From a checkpoint of a small transformer trained on Wikipedia: LayerNorm before each block, biases.
Each number is 500 + 25 x the weight over the matrix's rms, rounded and kept within 0 to 999. Layers, rows and columns count from 0. Numbers have three digits each.

# layer 2 attention value, 192x192, rms 0.143, rows 0-144, columns 0-95
480480521520474511476531514474518459478488486489461507492501479529486454491458481494515504518494463545482488508476520493482480506512520471505515495515485515475463520481480522541488524492460507518476524514504539451475516526514530485538513462535512470475494466504503510491511498497492499503
505545495437481479472477533488504502525475491522502480492481501491496474490520475464513493491504461524498483516499506508448499540488520510463533488524510508521499460512481485483525526500498528518485463497488520499513518477527464505482512465462499481503494514552497534529496557477494500504
477473512508496478488486518470477489490496528493484522519536477502539494502580509502506498490496540533501496520469530517503454507515472505490529520470522520526545530494500496529519525482483522502490500495502524492502504520469513497518504504498496488496539452529527502509472485490503507482
494508499492473510495448470485535520497501492488513534485459504534495452456507492541493507482500540517490495496527497506460490509524495516488513483510506479491518521500490532511516513512518502466478475490549484521529507499495477465450510476499505492458553528456510515489478537546520504504
501487476537485530531484506495492495477496505446504480520520527479544512470512551489488485453468544493496512491470535483502527450527538473477485513459526514523519531496513491469485520528524520492507511504501508493494528507496492516509505516480512498487508519440500508498463459460449483508
522520523442497427461474516494502459533466525489484462495504468480462519508551526513469497507492529506514493488526539484550479466459542486494474492491492496473481553455532512471526499486551575513501508496483497478468489519530481482490466514498514535467463525526479511492496467462481497506
516479486541502482507450492497499507520528506542510517513508510500499495515516499508495507487573547511502497489503504466456494499545482473507489488458509521505522491494447493475510470507472518496482474519478512477532463489485471504478512480521484503518488510514515479501473509511519469551
503511477501478477460482493493471505513504487503503539485523529494477521467502534504547478491509515514498507534480555503520472505491523470516517492499526519530485505462498536490541508506521524506526495512501489473539517456491478480525480495538533497498519503488527497494516499477479464534
538511469487511492494477525568529467505507491475524504499490498478540503496503506539497512512483528459507519519512501507508497473531492502506470471527522569489516523495498507452526502502522487525490500496531495495540528519489499510508470539483469505529492502473524467490515547464513517500
470501478510529515481515479493502534458496502515486488504528510513459486504515493513538502500472494541527490469515484465508494484514509490524472478493478494450519525524453470509515515526498530499494523510528472506477444521524515513522529488520498470486499492489495493557480497504508466483
540491501483510540495493512489483510524492523470478481536502473492471524473500538461498455521472502515533520530457526474509531541461542492481503491509548433547459535518503467494509529487506567459509499539500437466494517474483514486492491518494503496461484495483468523475458483451471482492
476478498489493510474519489474481518523509528508525479449488500543519508500523538512459523498485521504530518518468531503473508586503520521497527483518559487523480538506534531448491461459505484527488475508489521490502521486477544504460521508508456550490545484507509472492513476483506524525
494531508489485493467494497502516507525483539479509459467511476489532506462492542507491448498473537482507464525508505519534502527482509510490496494502511473537483495456507547481510477523499517481489533511525502477506496460495510493514515543506502500515531509493526501517533433466474500493
528506490476492518502506544520459473509489487473494487538536531502500519485512541489487517517451518488532499489486499492509541496527505449487508510517488502506489502493522512485491534516463529501480497526507495539538495504489494496511514517482438508507465461524514512542501494537545480513
492524502518515487542510515473500513513506491517473463507530541465518504515456496517526453548534484516485472479497508503496500508518503489473534502492481514470458513495482511533497518507519469497499495498473485498538522509503522522499492487501498467508502514492485478494561511493498493468
518497492525496457530492498530522507521500497499479489487445495527486530497502465506465516524533479463513501500499508509482483490467523507494522497486482508563515505467498454502522467426502467481501524492525528535508532486478496496480499522524489522499487470515542542496449522497474502523
518521516521473484528487549525528518501514466513498526527485501488527452534485525542530491456525472491501455544511482481515546510514458504499492520510517484438536500542488473532514500525475459534500526475493474538432520542491518473511476513579506501533537532509486492499524537479443525515
501505526507506481485484502467515505488502495486512498489538455516487506477536536492486501477446514479484469546450523533526530499510495496508489538495517494486515496477490534483503507512521516476549471509543536507454472472514455535509522535511540500512500535521546513504542464470485483489
500513492480485500519455523499460480474498539509495515519470518474503489500514484532557529493547525492457465476500483509520462520584505485478474479507488496485527489479530507523515444524497466470474480502496507485486486472500489492508483521460528441475520530488480531496567442537540486509
511459495465479464484488519475463521520499505511484482491504452528494523496518473510469529491446488502512484489525499498535464507493529506518497553508451509582530514515530521508585521467511509498462505476505509494524477482494487515509494498497541501502486448483548517484537505496501516508
516497500490506480523502526468459498507472477485501480490485527482475505474490512501446468532493512518487494521490511494502464496531506507532484537517453525525528522497482567540498489495508500490477527505504506507528515526475509462486477486492517498520498505481477500446500509520475480531
509484487499499514451459493490471527532477500546506495550523480496490522490547492480528517533512497495489494455501472536491493520532547509509498490473480520527468499424524478466528502472494493502473523490454521492537506543502494534483502462477489469497505494524503493519500529523519510489
458498478515507516516524535485497458475529520485474541504466489492475451478479506497501498534475485511481492528488480498503543509485516487550482460492477485520516478520460508506512526493488480510509436481513512460529532487517491514485539486487525469523531506497505486489551462480511473493
499504505514483485506494483498496523528479504528516490508476467491506480516504484499545514514512519540495468505525492505508524511472504518457478483489486488520480465535526502543471549477501512497532501479553472528469502508499507480526466488528508559523497459507514507498458531468465521489
517501483484480499522454542543478571517496494488483522520488490503468473481518492504482514450492523497501511478496461472488491493536472512466476527483483509499520503505514515546504464523470500508482469499489466505570467509502492534498460490532472507492497464511486506480528493505514500509
513487473546439504494482504519489509531568494523498550485522512506518489516492506515548492546536522487468472490519509501513509527519531474500538503478482491538479470526459473493517517506497468470470462476456519484502515522478507442499518453499469499490503451515520491503477535521529512501
457505538478502515508500515520464507506481494485456438503487553502511495512445509495487513473504510489504515493507497467508495511527514481472516510517510509490480487517541516543445513525500501459533498490470474530519488506505514484520527513503525512509499520544477480521530483526511491455
460538515506508474505464525540493490497478496531502485472486507490478504471467488493546524507507479521496477543483532495510546564496501520458486520472501479497508493525516516507484495514498477485518517500500526428508523508498518470495480507495499507502516486525498484490530503455495494505
485531498534491527469442496502516522484536536528532520487516475527501498503544465477531501515463499512456516530480512557559477514508486518525494445489486471497513488478483508446505464473511514492510511503536494482528498446466491507483518518518488507525545519477486511514514475472514512486
525513517489521499513450535506492486529498461511491522514517522520502510483511502484495464509517505489494498513470529479472506505512488526477494517409509482501506471467530502504515478493521506435526476514559491505487516504490508469525476526508485543526528507525503523487490498482433486477
504482509531561472463521510490498469496483481503489514529479460483514519509512486544460534535513526482506507483499462520518537504515486498488451476499475499448547480504498476483530468472479503538500569513506512500462494515518548485506491508489498500479436514503542477531469501481544448507
527465485489513530505477494498505462467462546513509485509512518532481484512476504472531496523503498512508498489506524501509473477486458491533522492496499471502502525489479514497438491470513461524516505507499486502465507502479504514507536497516534490501558501480481509461464533521476447560
527499530471493568489533495524521521517508519458494479513494505510507495516498474465476523493492480501538487472520477511485539482497505467515506463505520525516486512490540494482433500502471512494477501503467506516516512549488487528525511525474463535471444480496501497515519450500510496489
489509519573484458497531506476491545478479534551531468505538495508499522523504513470496479508528516526494517485508528521496515488505511498528479504489477492538510553531448501502523530482478467543474544495454545529486472491485494519492489479481499503472502462494494523531500513507491514507
490498497518494506428520529492488464451533480479496497508503543527457505510480528489516541528499518534505470518501535535464548511487490525531549524501513483514512510480501510487490497497462488490546465501526477530502507476505535574501545488534530535514489458519548476516521544473489467501
456481533514509481533493482506483525513462461500476459499456480513516488479495516497502467464442507497533497485510505498510492506504493502509482484479486530469524533484537452519506513494492485486473538488494489520561517433497477456520466478489482519477496572483496511521507463529496491479
495453518476484463499516516480470481524528519483488515503490484553523459520454513454498512442464435516526513543514514497471475499435501520502559561493509490530493505512552498521549513525512524497498450486496501529523481476492500598514498516538528491487477516469495501492536487502452511489
509453507506538491511507486530480462469475512508475531488486495524476494451489464469490521495510489467488525525488471490497507532482477468503499509475477524541507538507526523530464486489472514483512530496532534475500504512479527496495490472516484484516486489472457510493442520470484470521
528487521488517491510536526500483482489488515533504445501504518501513502506494486457482513537503491492518505515483502496465466467478510501514507511523531539523501515502484508499471511487520472501543501504559511547497536497518482524443521519500510543492465448476503490502478468477484497503
537501500475531514524534515506515514512477456525499499508503499484457518485514532533481516508512470534505491479509490493506476490475486480507482529501459529539476505464541516525524490509484474494494482495507505474488507489476552475488491506465483537524459492514505518499517521524499492515
531496523503498464526503546516515548482498472532472508474451511508496480539512486536478522525540498459500462499533494481477487531484489534507487501502533505479534521506516517504484471516483461489482494477512487554494489463479467487496486494524573504469523493511491506475504500547483508461
524506518503492536489459502521524516456509480468493526479517489497508483509528513504472512458495480488519520502498487499515508475486499508521511477523531532463500461511519498456492498480543496537495516528475465531551484504510496518529460497497503494473456482449518505526493518478543531493
515488514517499492489520515481502506484459457523513519476507484510494468501539497496534533519519524480500483481525510477507500499501501519522494516500495510472530505485463529490510479503505523468500524512507490510496437471559467518529452469486500516483506527494492548488495493597531471484
469522460530485497491576462473480515500479529489517467464525505506465489515460479523495508489512466498528531535520536493527507516476531450529503564540514500522479540499490480486532514521525480474511532502488521443568452530497507474515532482555494487488527496493504491489501516457472486498
514513509481508511491491497505510499511510489465540523518570539492459468476491521479458524489505488464553508500513513508500523470473494456512506477503563549515467497492540478477489543537545502485561470461526462491496497522504475520527503488517491511500466508509497467525487457454451524489
494454542540500497504493499493495453511492518510543573520481484495506489483491473524538506519516513510508535518479481483482495501496482482511497485510534506576484502525508513494463474498468544506501492497503529467503495514449484485471485528468505505546513496510468510454512461510449493515
483519474504519503493546475538521506485465482484514502498503467531479503546467516546468508522473483482504530494502563509526531548471527480516543542541533469495497482489555488457487506478497480504522502493509505534487514488500495524518499520528534488487451523475549494497541470437500499482
474482516508508458496498517523527467490484542503522486478501536509495512496466474518514477516534513496509504537494486459436465482486496550458490487466534490491472472513479512525472513492541498475561481509488477513473516495496500514504527498447483501530539505505482506513503481495445514494
487510505502465502543522487499552513489487503478474518522508476540521495515500525496502495507486515547467483476493520483492478478557484473528542509517494510494499523495497474506526542515480502476499499488492501490484542520507514488455509475492479476484451527512473490497496518496499459528
535512531524498438494493507482493508473481503501486494526529478493481536511510515498504535519519460506503503485515458490518470458524490524548515489550442529470489498480523547494545501493477448474489514514550492540472476495517480498509470467505554474539467499455505506489541546578531513518
529494441479472492482471563514482473466521496505511464580541524438498503519492502500511483522503529540501488470506470493523512460471530496481497496491432514483499480469517503541501518514453490480480457511502496511479504525504529498490453510504479493536485509508487482513530519498526480486
476478480515482509510476451564500473504515512537501534441477496474545481482513457510493509513522527499477491466486502488553485439549493476545505501500494507503532520473491474511528509504485486503484519480467519462499502499514519468529513513507450494482531523511478489494471471531548504542
507479475510519465471514520464516457474520544499533535476513530516471492491506484551508532495525464459524533544521496499522513506491511494534540477570509520481513482505507503481524520500531517509485506508455530483522510486547446549517513485489512482496488479489527504535530476489523493486
457558530441503499522494514463496486521486457528465487484485501486496504515500465480498509482542458537483442484491495494484499511537512536512489520481443500505491507503473545495470517481476489492478491498480509512485515556495486488495500499471500497500480494534506507486488554515509519498
541465464491524511563466502515498477535484504447519543510484528491477504489540527512479464465481553504532499470496463469468524469489496470459510504551518476469455471499534485515465498481523520477503491511507473519533473519465487485516495554504390558506438522529480514516459501438511502488
508496494495489519503500503533517540490494482544507496471490486496495496535469478449504500495491534511481483494526502526583469487466486539481481465487524481466430516480502506490492501520534483500496505497500485480497477466501502476487467476509492503495545504477478511481492535517510483492
497530496479497498485538504475483473524501502531505499493505501480483515526470511494540491513515511471504502516492493514535485512488484503489502488515495494457482501515504515435494482471500491517504532508504492493498513493509555525473494480493508469507538512483521492522536473489511484470
486471537468519479491463500458476438516461515472509493540488475510485516519444525504527448527478475568471535485488490492459484521527476537477498512495464485505498507499501510464542491452508532494539547511519496502520524492488516498476515491466537499550499508493515479498478476471509472486
525522488503488533549512488504482491473501464513468490502511547485534458500496465489491495472472529513489477471472475480493489484502502494489478508473519501484546524528478528536479494524504505493473513512502506504493516560504489491495499520503486492495509527465474500486490531545504521522
529520501497504479501506486507503486509495462509479483518470507526525513534521467494537509498532511499520414494542519484515507519501501498525559519509526476481543482496513441492488511507496492482474475521495469520493483495534518540546518506496540505463494496529513522523487509548517508515
515512503497499496518489484467475512528481506518488502503489509488492540473470484478510493537481504501506505525495514508499483511465550440475496510497479501518456530485532510474513495480535487512515519495543503460542500471506552494477496496573498513509590472505484485483468502501493485516
466480521499531502534533546506512510475535493462489518511476499504472486508538492494505530517498502493504537516505508468469524556468527529506489491488534477458517461518522500507485517507521495482528458515531509464504510510538504515488497477479500495460509498467519506504491510520488502511
518533510513496472461485511498523521494447485479518460473471502482527544497523462466529521501550501508467489491524491482498505496531492510484506499481445523462511495454478479470456505506494495500500531515454503501483489499529487481520487456463499486476467534489527511508482488501515464491
522501506503514503498529457463495509503517517509523519496495468514495454510512514526509526449516459548514508465490519508498518492504477475530470470504435460528487513461475453516485526550521519501494499497467453498503516510464510510525511554456464492487472512507497507520501515473492493494
529440464453528518493474464445536457494495537503552505507506430452506486546430525469506455508473513500525481507488492528503453505420495497480499497500534521493533490515489516542460499467567481523511523525496514503420537530504465537482480533521522501483529490506473541485479454465502522480
535504536468520457472541516526515556533478512514493484488472491478481488499490490515484502531519497534514496505490509548510525539488508514442492517527484449466499486474539491487484522476461443511468494485462530473460526517449486459514491472482486504507507505542540519427504489522509483490
511472481491535555508513436480458489500512536504511503514492526560484466522452556524512475559557499483487493490474464491477549529468459493564503531514530530504457497462510454471522490442544455461473514489502450553464523470505473478478493443507514496508523509526456524455480485506513546487
513495529495549493496533514521417536531521476502479485476467465500479475471501453477514523522511535458530503516535512478501490554484509467519480519487493501458560484534492465484499538490488511509520503453519507497489510517489451491520471439561493520522553507492472517490502493494512398476
477558522455485484506466515528516453515507546474564479526460487469510493485526533469476522507484521462457501508553493544506553519528531582518504483495533518511537433508462489532502525557478503457485457489530516544529452477523500512474512527495480506495510501515497502555517473531513504476
508462500445511560467527507502475508496532490467516470500509521462469512467483518517534477488528473495477472542504526511478502529493501501441492517513478530537453494492483530489468425469525558467460489493531538462505460539524480513479484460469492470578505452489504503540478467452511515464
517486506524506528495473570467472504475550519504490523499486502489465509540509511509564490510512486528471464465526513483506453488534525460489519474536468501493483458500509538553520482528501453502493516499470538488428520494508502459518450508497455475504527488482521509466517497524462458475
514495443470496484487492511526536465471468532478476507484534467533507522516517497502474451482524549507538504497512473527551492522484495412525506477496513474486502552533489546493512511469524483516509514482445538460476517496526486487511517520520489512507546505480477517493486506523517516510
504517496443510502544516498512469466527529488450524509493476486497477433467484505459484485476528463487502515513512490428501510469454482522509488510497494540482504506506485491509480447551493494508557469521542415546543466487498473490551462499502530446513498455474496524468472499481480472494
512497495481543497511506559501491481498531421567539520501557491472501529498496489452514498498514467487552475506487519508512515507475493454503516459512537493493515510567467514507530508484477460516491519480481512491470476511494477442519574487485460557503517534525473518503452511512507443448
546521555461491550524530462538518508430522534468520468505448465507504470515496535473513515545499452524508528496517471509514527468463479475505464438487486522479472507505509505485485513539478482511504471494513512496539485495483547465481516535483466511486468541467508499446517489484466448494
528543481418503535494468538426457504497483478500498507484450527477561473432492497510498517491556517448496471532490496486509473507535528497532477509498528508502449525487494506479524506498475503499496546486486515479504485501537471486524513464504493466474527480438517565508544461472496481472
517483511493456573518457459506476489528518522455486489425492491524524514485468522523524521523489519544546479486420526510461475489486489485504506507507504521524478548506483486484485502502490492522506470506501462502525478512506498505516508510468473482457525515519485542513484484490549550519
518471548491525522482544530523499442566510544520526503485483535516481484489491482480456548503536479506507460452544474494456534500554474486484556491498489482507502472504528482416496513451492532481502491501450513519505500491518500473481508467499505494502464497477444519519511512499513475544
492562529464507553558506485528490469511521504521536500533503506498482534529548553462468472535453441489528514487489502462508494417462484455522474462514538472506496484468488484485490480470479489508452474501523524456479514493518519457477531559497477488516513477553501494489496491528522480498
485463483530467469453525492551464511517554504480517517492496510499515527457525533526483507480473521537501493487497485491536487493491498514567521487502502507530495499450460501478543513540534517501480440497453491539525454462548450474502485459492533526489500463482498477468542557551537505541
509510440494491479500519512503462498522458518496519532542541481464516508534488505464496579521501495458559475486519532493480490510480518499532494525512482497498496467448479531535523508536493480490489464558508499500456528471496501497464468520499476503508482510547522489483547516556447517519
424484485498480467452480476506510527535493492453534532472515515485468498475521495482493522470463469477478550509531473517575453460491489522528472500551474521553523503544500512516522526544503507516475514447527550494523493490518498476463477473512528540487494517429525476525508502511479495532
534474510458507511506521491476473506462454465526483540465479506491482508512514448463486498531508534468490500524461521448558509525466512554527488556468521520512536486523500460500486520513468472472541496497514452456482510485497512489523514522520486536527494520500557503461498492527482522526
509472490536520521502520491495493468484474517484497493549547520505515519512488572484492558551502501521528485545536486524466485496456484464516478485505545465496504461498512498532471526516532428517517469495477477554400512448498499509539490470502507490491495506480447518424459476564507545501
498465506467487468464504495469468502478476462530528532489576503504502485492493541521551497499465534472490469484533542487568486490496518487491515535553529554479510484558469506507508511542473537520486551452524459498515444534495518503499446481560506506555517536504494488486481513504454431513
474485537515499500531529504478473533499453535493488495524462507503495457547493470464507504475488500484468459517526516469517524517476515483484533524542467529500488505567512514507501457538504459464458501508509486533521434523471550493452438526494531531491496498493540515501508508489464450503
475528512465478510517542453516494497519497489490497484478415498483530506544535516463539455515525499506529510478477524463481489497461503502525487497498542579494487558500495561492483500471510473498535464488512451516433517556509502466503476510517486497501518470501472485464466548451472564487
524494501484520571498459529467482451552484517505486512527513518480468529502511471459479439464519489497520486498494487507484442501508488474465511483532504495514434511527518518532500493495499526523524533466433519497442524500482497467505489527468464555519515510520459557466523490459492558509
491512459519521476482532500520482475476539513525539501511514508506470534547470467487470494485472459549472483466444496507438505483470520492525497483568507471466516527511508472470502554543465481507485528505548513493476506488544483508490536523466487508518478501538463488517520504478541475492
437477471504489477471499491471548475509457484520468493538485536534475514516470500488475537532554475516542512456481490511492498467474495525490464464502471519482487511506492502477508538481525514481522532498508512535509525518487474513482448481468510514514563509465475502466537478489504498487
526489481497468471471532471470499483467452525459508522527553481468490514591468485501500505504485493513521501485518511472553482481467502434504482517524471513473492529477503505462484500543496479515498586517554505535509435517512504537468486530539494495523459509482481502506499463487477486520
518504506503507489477469510469508502520541515488494492541496518479521499487470486496485534520493479530505479525530479526507473518517508508446488469489506546462482479526526505516496569453539459459479475527464499457469542515511495453500505443489453521447542502496540527503519492481492531487
500499487475543497506535501512481490476479526489534475475497460521475455527484509508517491493488467455507492490498494458509497494497501516512451507508464553463537533514462510543523580554485572500504523488526468499492506572458534469461464509500499509503485475504477489457512489486530517542
491487523494463491489481525513485496475526522490460465497477492511494507486453487530504505536502506496470495493484539491519524480512505519491499570453448496480529492436453515510553451528473482529496520541547566506589496492534512539479514548537532544435528501521528487507479464522536467513
526530555589479506506489493427468512492476480503461489543497467490551515504522428539557485507509576463505458496482511477528492503499535460505475522510521503484517504476508522509483495497501532506494498552512539441479495538556561489561524505494504471514508516528553509460493550507503500502
497492532570543492581476486487468536459483453479472514476455472509489464546475511500500493541466503498500527515486519478486475523482534485520488532480544452504513523491557506492438519447497538494548561531477468518507508489492492498506525564481505435454459512482496527463457472517506561473
524498503453472545480545459473471469532465530514510456505480506475472550536488486421485481544548487487542502512531502486514504524511489522425489514438504450549426477481490487541477463484495555500530475570555486504526514483510478507478516506556519534503521478528538483490515498473475508498
459535529463564489514475532509508477500517492566504475547500499492468542501439504530519483474526490487516520510466539498506484518493542519488515496525526469453513489551498516493534537489485490440510538499524524462485510497495510491538498536465490490554486465521545488511546457473464441432
541543506535538495556491528522511383485511491457488515542487503528510474460491515525508454494502437530477508503473465487473476461511505465565495519518501498450503464481482492486470502516492463526506478518544526463473510494483523489538538496465489503511481503534527500526489522492489445527
580462477477546509466510519531506507522525484511477462505507497498554484490458476545511496480532515512526511494516509492471481550484521489475506471524510508502500489576496561539485500503499522537513484517477470469451498547532554511524436493483490494499498505497458487497469475461463479510
516493489491533536484495533539454499535543541489465496514509522518524476483514502503490492503529480496499486487494512473474523555569492458497521537467477494510478449490509514447534498489502462500492461505520498498408479466522492484533499482490461506497522484439486539514516470476539453507
542493491494527525483489471463473482503454513529523532499489503483559522496503482517495425482469497540509507485486471533493503469510476468552508457496546440509522555473474487522527514543486484502520462522512466525509551517488533557498519546470461522467488512454522525494551524428481494500
490555478466557491484456522494459505495432493504499496479489524457500491462456480502529504510499513462493510516556481520497530514508475529526433473450510513424539554541514469516496489459540474493549513483588503503514489505510513518526474510517494560546541522461490503526476511516444513484
484500489495454560521495510536499525490524493490504464477466543544475477461482515461538524526485509507552506489525546436514476470521487494509492547490453506519485470456468497520488537527504492514518495480513495493496493482489472459493530522511511471542555493531486484471542516540510467504
484532492552495477474511490450530500470524497479479512526523507514522502529503473507502471540498533525485431501532514501472494506513556452503501480597529524513507475535467513490551524504475534455467558500532459494478513495525463492480478438553488441501516492505473528470465489467462491527
494548508473498539496540430538496498467442483490464481515508466461494533537509498487471528516467515536533508491514482484477526525489498477511488475494509480532558464515511501474491481494530472525556527481470501510463541496487469541481512525476520503523508539495490487478481461483481530507
476503542558519523470485504490472480520520542491573537490533539494474486537499534530512501462571528449497497494495510488508517479459463505516514469491446496492545447544468501534472450543514494491569499504516529515500466486505479512512448534516529484519509478483503496526466479517531444524
478446475456473529479452545530468477513504478493486496489457517529503538495500526502507518509490547473513541480499512484515458503508514521489519522488502545486449474515481527489478478464487523505486481491473479472443510500535540511459476503498523509519547519496474474414495522522517513464
501455530556511495536540520485549500505565486536497499510508516462463485480545473520512494501538488524537481471514482498449484489443502519516488477456479496532478519515538517564489555512540506522439495507480560516478489545516512496516483477518472510472549477499508487529518527518513425477
445460516499473489503495486532593488501536545451549489537584521509465527447551523510490494498507450465474535515520502525488506451499490534520478461514428523513501513480473520543533533503519504491480481499532536473490514508447504497486482501487509480486467482451504464484499526492481471538
524495500521508558491475470469510465512469500535503505489516484426517505491511491499486500502521459517495513469457472483502516483510453504482476467430449492498509495503580457509525494459480498496513504518502503531462510519520516499483537529484471572546488514571527491560507505488491529522
443559489510520503488421450513545506480449560480471474489569472513554510501501494551523508477545507516508498485517484517521490444505488453529481486502434533460482535493512472515524479496526492465497509526544498493513500483530494529478471490503511477543485498461510516499508511513494539532
469488513531483538493524456463492502471477501474494506533542518536497521493445505553503488522518495465480519487506509499498515513532478526494471538508557518456489484476534488467501465479551489482510529490485511503526449527479538469498526468541521498528498495507538476429477510475489470511
565495473529495497512529477498479515440473498493479474489482500530500469467491506493456529537518475510526511515496456464477509525483494537546523506480530492499566494433462497461472514524511503482522461515506457519493501522476519528499556459522529489462464530481470516493483526511550555498
491460522528526502467488556505538510479538506522527509475532501522486485498511497499518515541548532445534536493479510501490483544523492477486509518484488477513502462527482479540466496448507539524482520486490540484496471490523479496446503513510467477491506531470454495516468509525505491535
484464494514501453508563523470532457465476526491495526520510498519510510489545511564456505504502484519529504511476511493479484482485450500505452497503482509445503541498490513487509493518485507497473485509502512511528477502499504500465462523475538537481470454502453499489527511515530548548
536495585480491502512531500547474503510542513519494464561485550447469518543512495477479476476498503558471499468500466495486519479503472500480496540474493510501494443511494434513471469511470517529485429516439509522522459484529507510496480476490498502492518546506525484476520490521515482488
504492506499528514498513505540505472555500527539532511489474474451498556481534500523443517506517486525528476536501509541512500495484507479488494452533481486497491490530505518446515548469538485474505489518472499512486528490548443499503445535428534545432507484507475496535488492480527535465
450502521499491481460499506521526515546446437525492437500496509513507523527454513492519529498470498514531492494476503525481501517496509508472524511534540485476488533511486548485524470527485535521450483487463466502529474497481484529522509475452511509484502539523460473458508533504497534433
487478506514564470442485504513500512458523471534493464563508478500527482484463534491506511519466501521508529494443517521486495560531524555543539553528496494499488455490494539482514500473510567470449481502442489494493489517499491522473482468463503521488504543448485459479512531549549527446
511478531540461515564496581502503533469511527504492484540503498539502483475460527486533508462499542474537549543542536520495448519491466494530511523519512489507508508532454554518443532474539531520489508468491512482473526481529511513524457541486530510495519527480502529419492527474462541493
522493499517500490528524488475462539470484524501475474470518446485511486503502473426477488518535514531488483439512510499478537484467456541475515506491505469520540500483462542513488512524462480572548548505511505523493539500438507513506519536507475510513514508492510538486502515443474523513
513517473457478518414536484465486509498520503496510459453485523488475534526476486519474485518552481491495492483500529545495488543430483556488477445499513504520465530477542536495497492510492478496520512499465541514491556515510518479493527506462496538481515507491506497490492554509518515480
503561530479480494523510542501483470500545478558473435471415469526515497519503464484509556516480456515554488477479540489518423474521515516483545479510498548509516517505417523455495509520524526532486518505489503468550506523473552458466522533460475502458516443538512479481496501492519488517
488454473526502520537458473495513495453466540538490561496582459487463493511525481535507518503453532515498513440506480503505499485462494498535478498503496465559494486514502517562489493486526470487459523501500545523413499521469468557478471550495468501474541479503485517516503536529495475524
486512442447501479473515483492468530507445502523499579506494491480549490522510496518527496492467489472483487507505487489511497473533485505501546472509482497491500500479515554511501498490531497535478451501519421498513488465530523536495499541480428479524549472513466495509550509487491536440
494502522492519525533523444467451487500498462484504508538481494534486451490502498476512493521454521470453457463462512499535516462508489467533496605550497511494514494503470475454502492472467492507513553448486473461527482513517491492508531527524563456490490503564466494420532456473533466455
500576505472507453485514561498476481491474491491507500448464524464533493528471515494480525492532485472531494515493511452515471473454489521517513482463520508508553484494509561525483520529499546611520499529532477535543449452523468539540495489500504506475523502528462493531517484512456549553
506533513498497511467495450466495493518492489468491502474513497492529498499478533511525489523466528479498480487525509531468529498513480500525492507468478539505519491480517510467551520508515500523514476524495484530490463481534497581525521511506482503523471537494479485500574499496512530478
502515511467481482500449524508522518503477514526485501512516497498484540484526509482547527455518464496509505514502460502490500482531484464509514537515488492485517465532508523521502506539503458474498475485520488528506520528538479488475447502477477478507492479464485510467519519519482469505
531490475549496495495489518487514557498512479490516488496502487467512534506487518489484512522457505492503487482521486503514489550500495489513513479495464536524515524503499515502519504517495472516495504480500536481453503515478500519510485499468499521520505467456506495505559500551522509518
506472490462506480514506468500482483487473494489485507499515485554470479501520550479521512469520522458494503530495512532538504460506482492503553495553491506525526499497476480486466542514487465480491519499481469525503521528438496442536508489507517494501455479500533518481484526502518457523
503490511519512539517467500498510482522462503492497479506504462524511526484510498466489488485545518487514523459523501489491486500474458509469511482507533492492487506503544468445477492474517468502539513496486498536495511507478522544527472500462492514516487491518475510499490499491489494514
485473481525492525468489514497468518525504507540527508473497509491534505523491525471553443499496502492530490559475473473514488512535461523506516516511530495527521464515464472505532507505504533473512449479497510501490483524477527504504486490500479491492540496496500500532512511509515477464
502526450504548487461469507503471514523498487488520464477506499471518487507484540538549473483476521470502497496510496513465516474558505456515533561507508500481508508489467521517504489503489518501462468498517483488505491471514511504486544496501454521485469533508439505492522486499498494496
483498508473520510531494527475473446470530512477516505490513504499484526506520525525467480513530488497504500495455512506448483492447506554497511496486487515489489526542489509478502473531528514522484470485496537481465521497520550538475533500474534491506497437530482481509496488483523522523
494488522477471517496497495494514540519513483514515535484554505506492496526503497464487482449531486521517501470495512498495473487469488484513530508445502499540493483508516477501504492510539505433454469504511497559546484453531511510502491522514483492492530561509460515523528510531482510472
543491487476476504521491535530518526520494482500462507505474489486484507512515519547481528484508516480504513485514513518545513504479505482476486516482504503461501494513515520520528469473501469502477499487486501513494531504526480512501469508513488504492477504469493500534546501522531501504
495499464515548478496474500529499514507525517508498482486488497497469514474498482502516513530517456468491533499491464535454512520520504483494504501514550510488522441500490496504478480553485456491504476502531492527502494516477527516520534488493478485514495525495512523496502517502521502487
471482495545506521520529472511459530541528518519502505488574473488479510557488498503514473510497483484501540521518543482482491478501503506496491527489458487527491501475494491502488503510444486537519516461539468513505477484477533458493473519522515490524507512499503481512524532517528508496
503491497494501507452509521474516511488541482488535476524511520500472512530520505507501535507452483515512488499490462532525520522475525517495499524495539470512473486515519472507497517503519557474489461491502496500474472490486514513505518506496509487504498497512482511478564478492520488476
503488477499512465520487483503487528520530509497511522482512469491497537501529495509476541478510521493506494462499510495475527554489544510468535477513522491564507503501538564489482480505498484468496480506485523508534513464515505486513509504486519500493482469533535508499499477462498515489
510538501543506499526498497517497487491509484546470479487509494487492504496510541506520498482506480507487492533475499471477481481487511482510489524502516492496467465468494505505517470478515502508507494497469501536467513545487496489541505480499525523476499519534508522492501524483490478520
520460495522496488522475452492514510517534490529505521510509461497472531526508498522494519497519491466506504465476515565524499470512514487518536507489549521528483502492505508490502501510519489472473493465482486513484504480490503473496470512474545466513506498501508507471496458477523492509
465494517504543491487525497546531502550486518471504504505481502518516528486530498484517491460539514475503513488526467517534487485471495526511515497554520453474502486497542496472487471505463477516488503515501504468491469490489507478491471527536500520526545442475511486513515531486510497475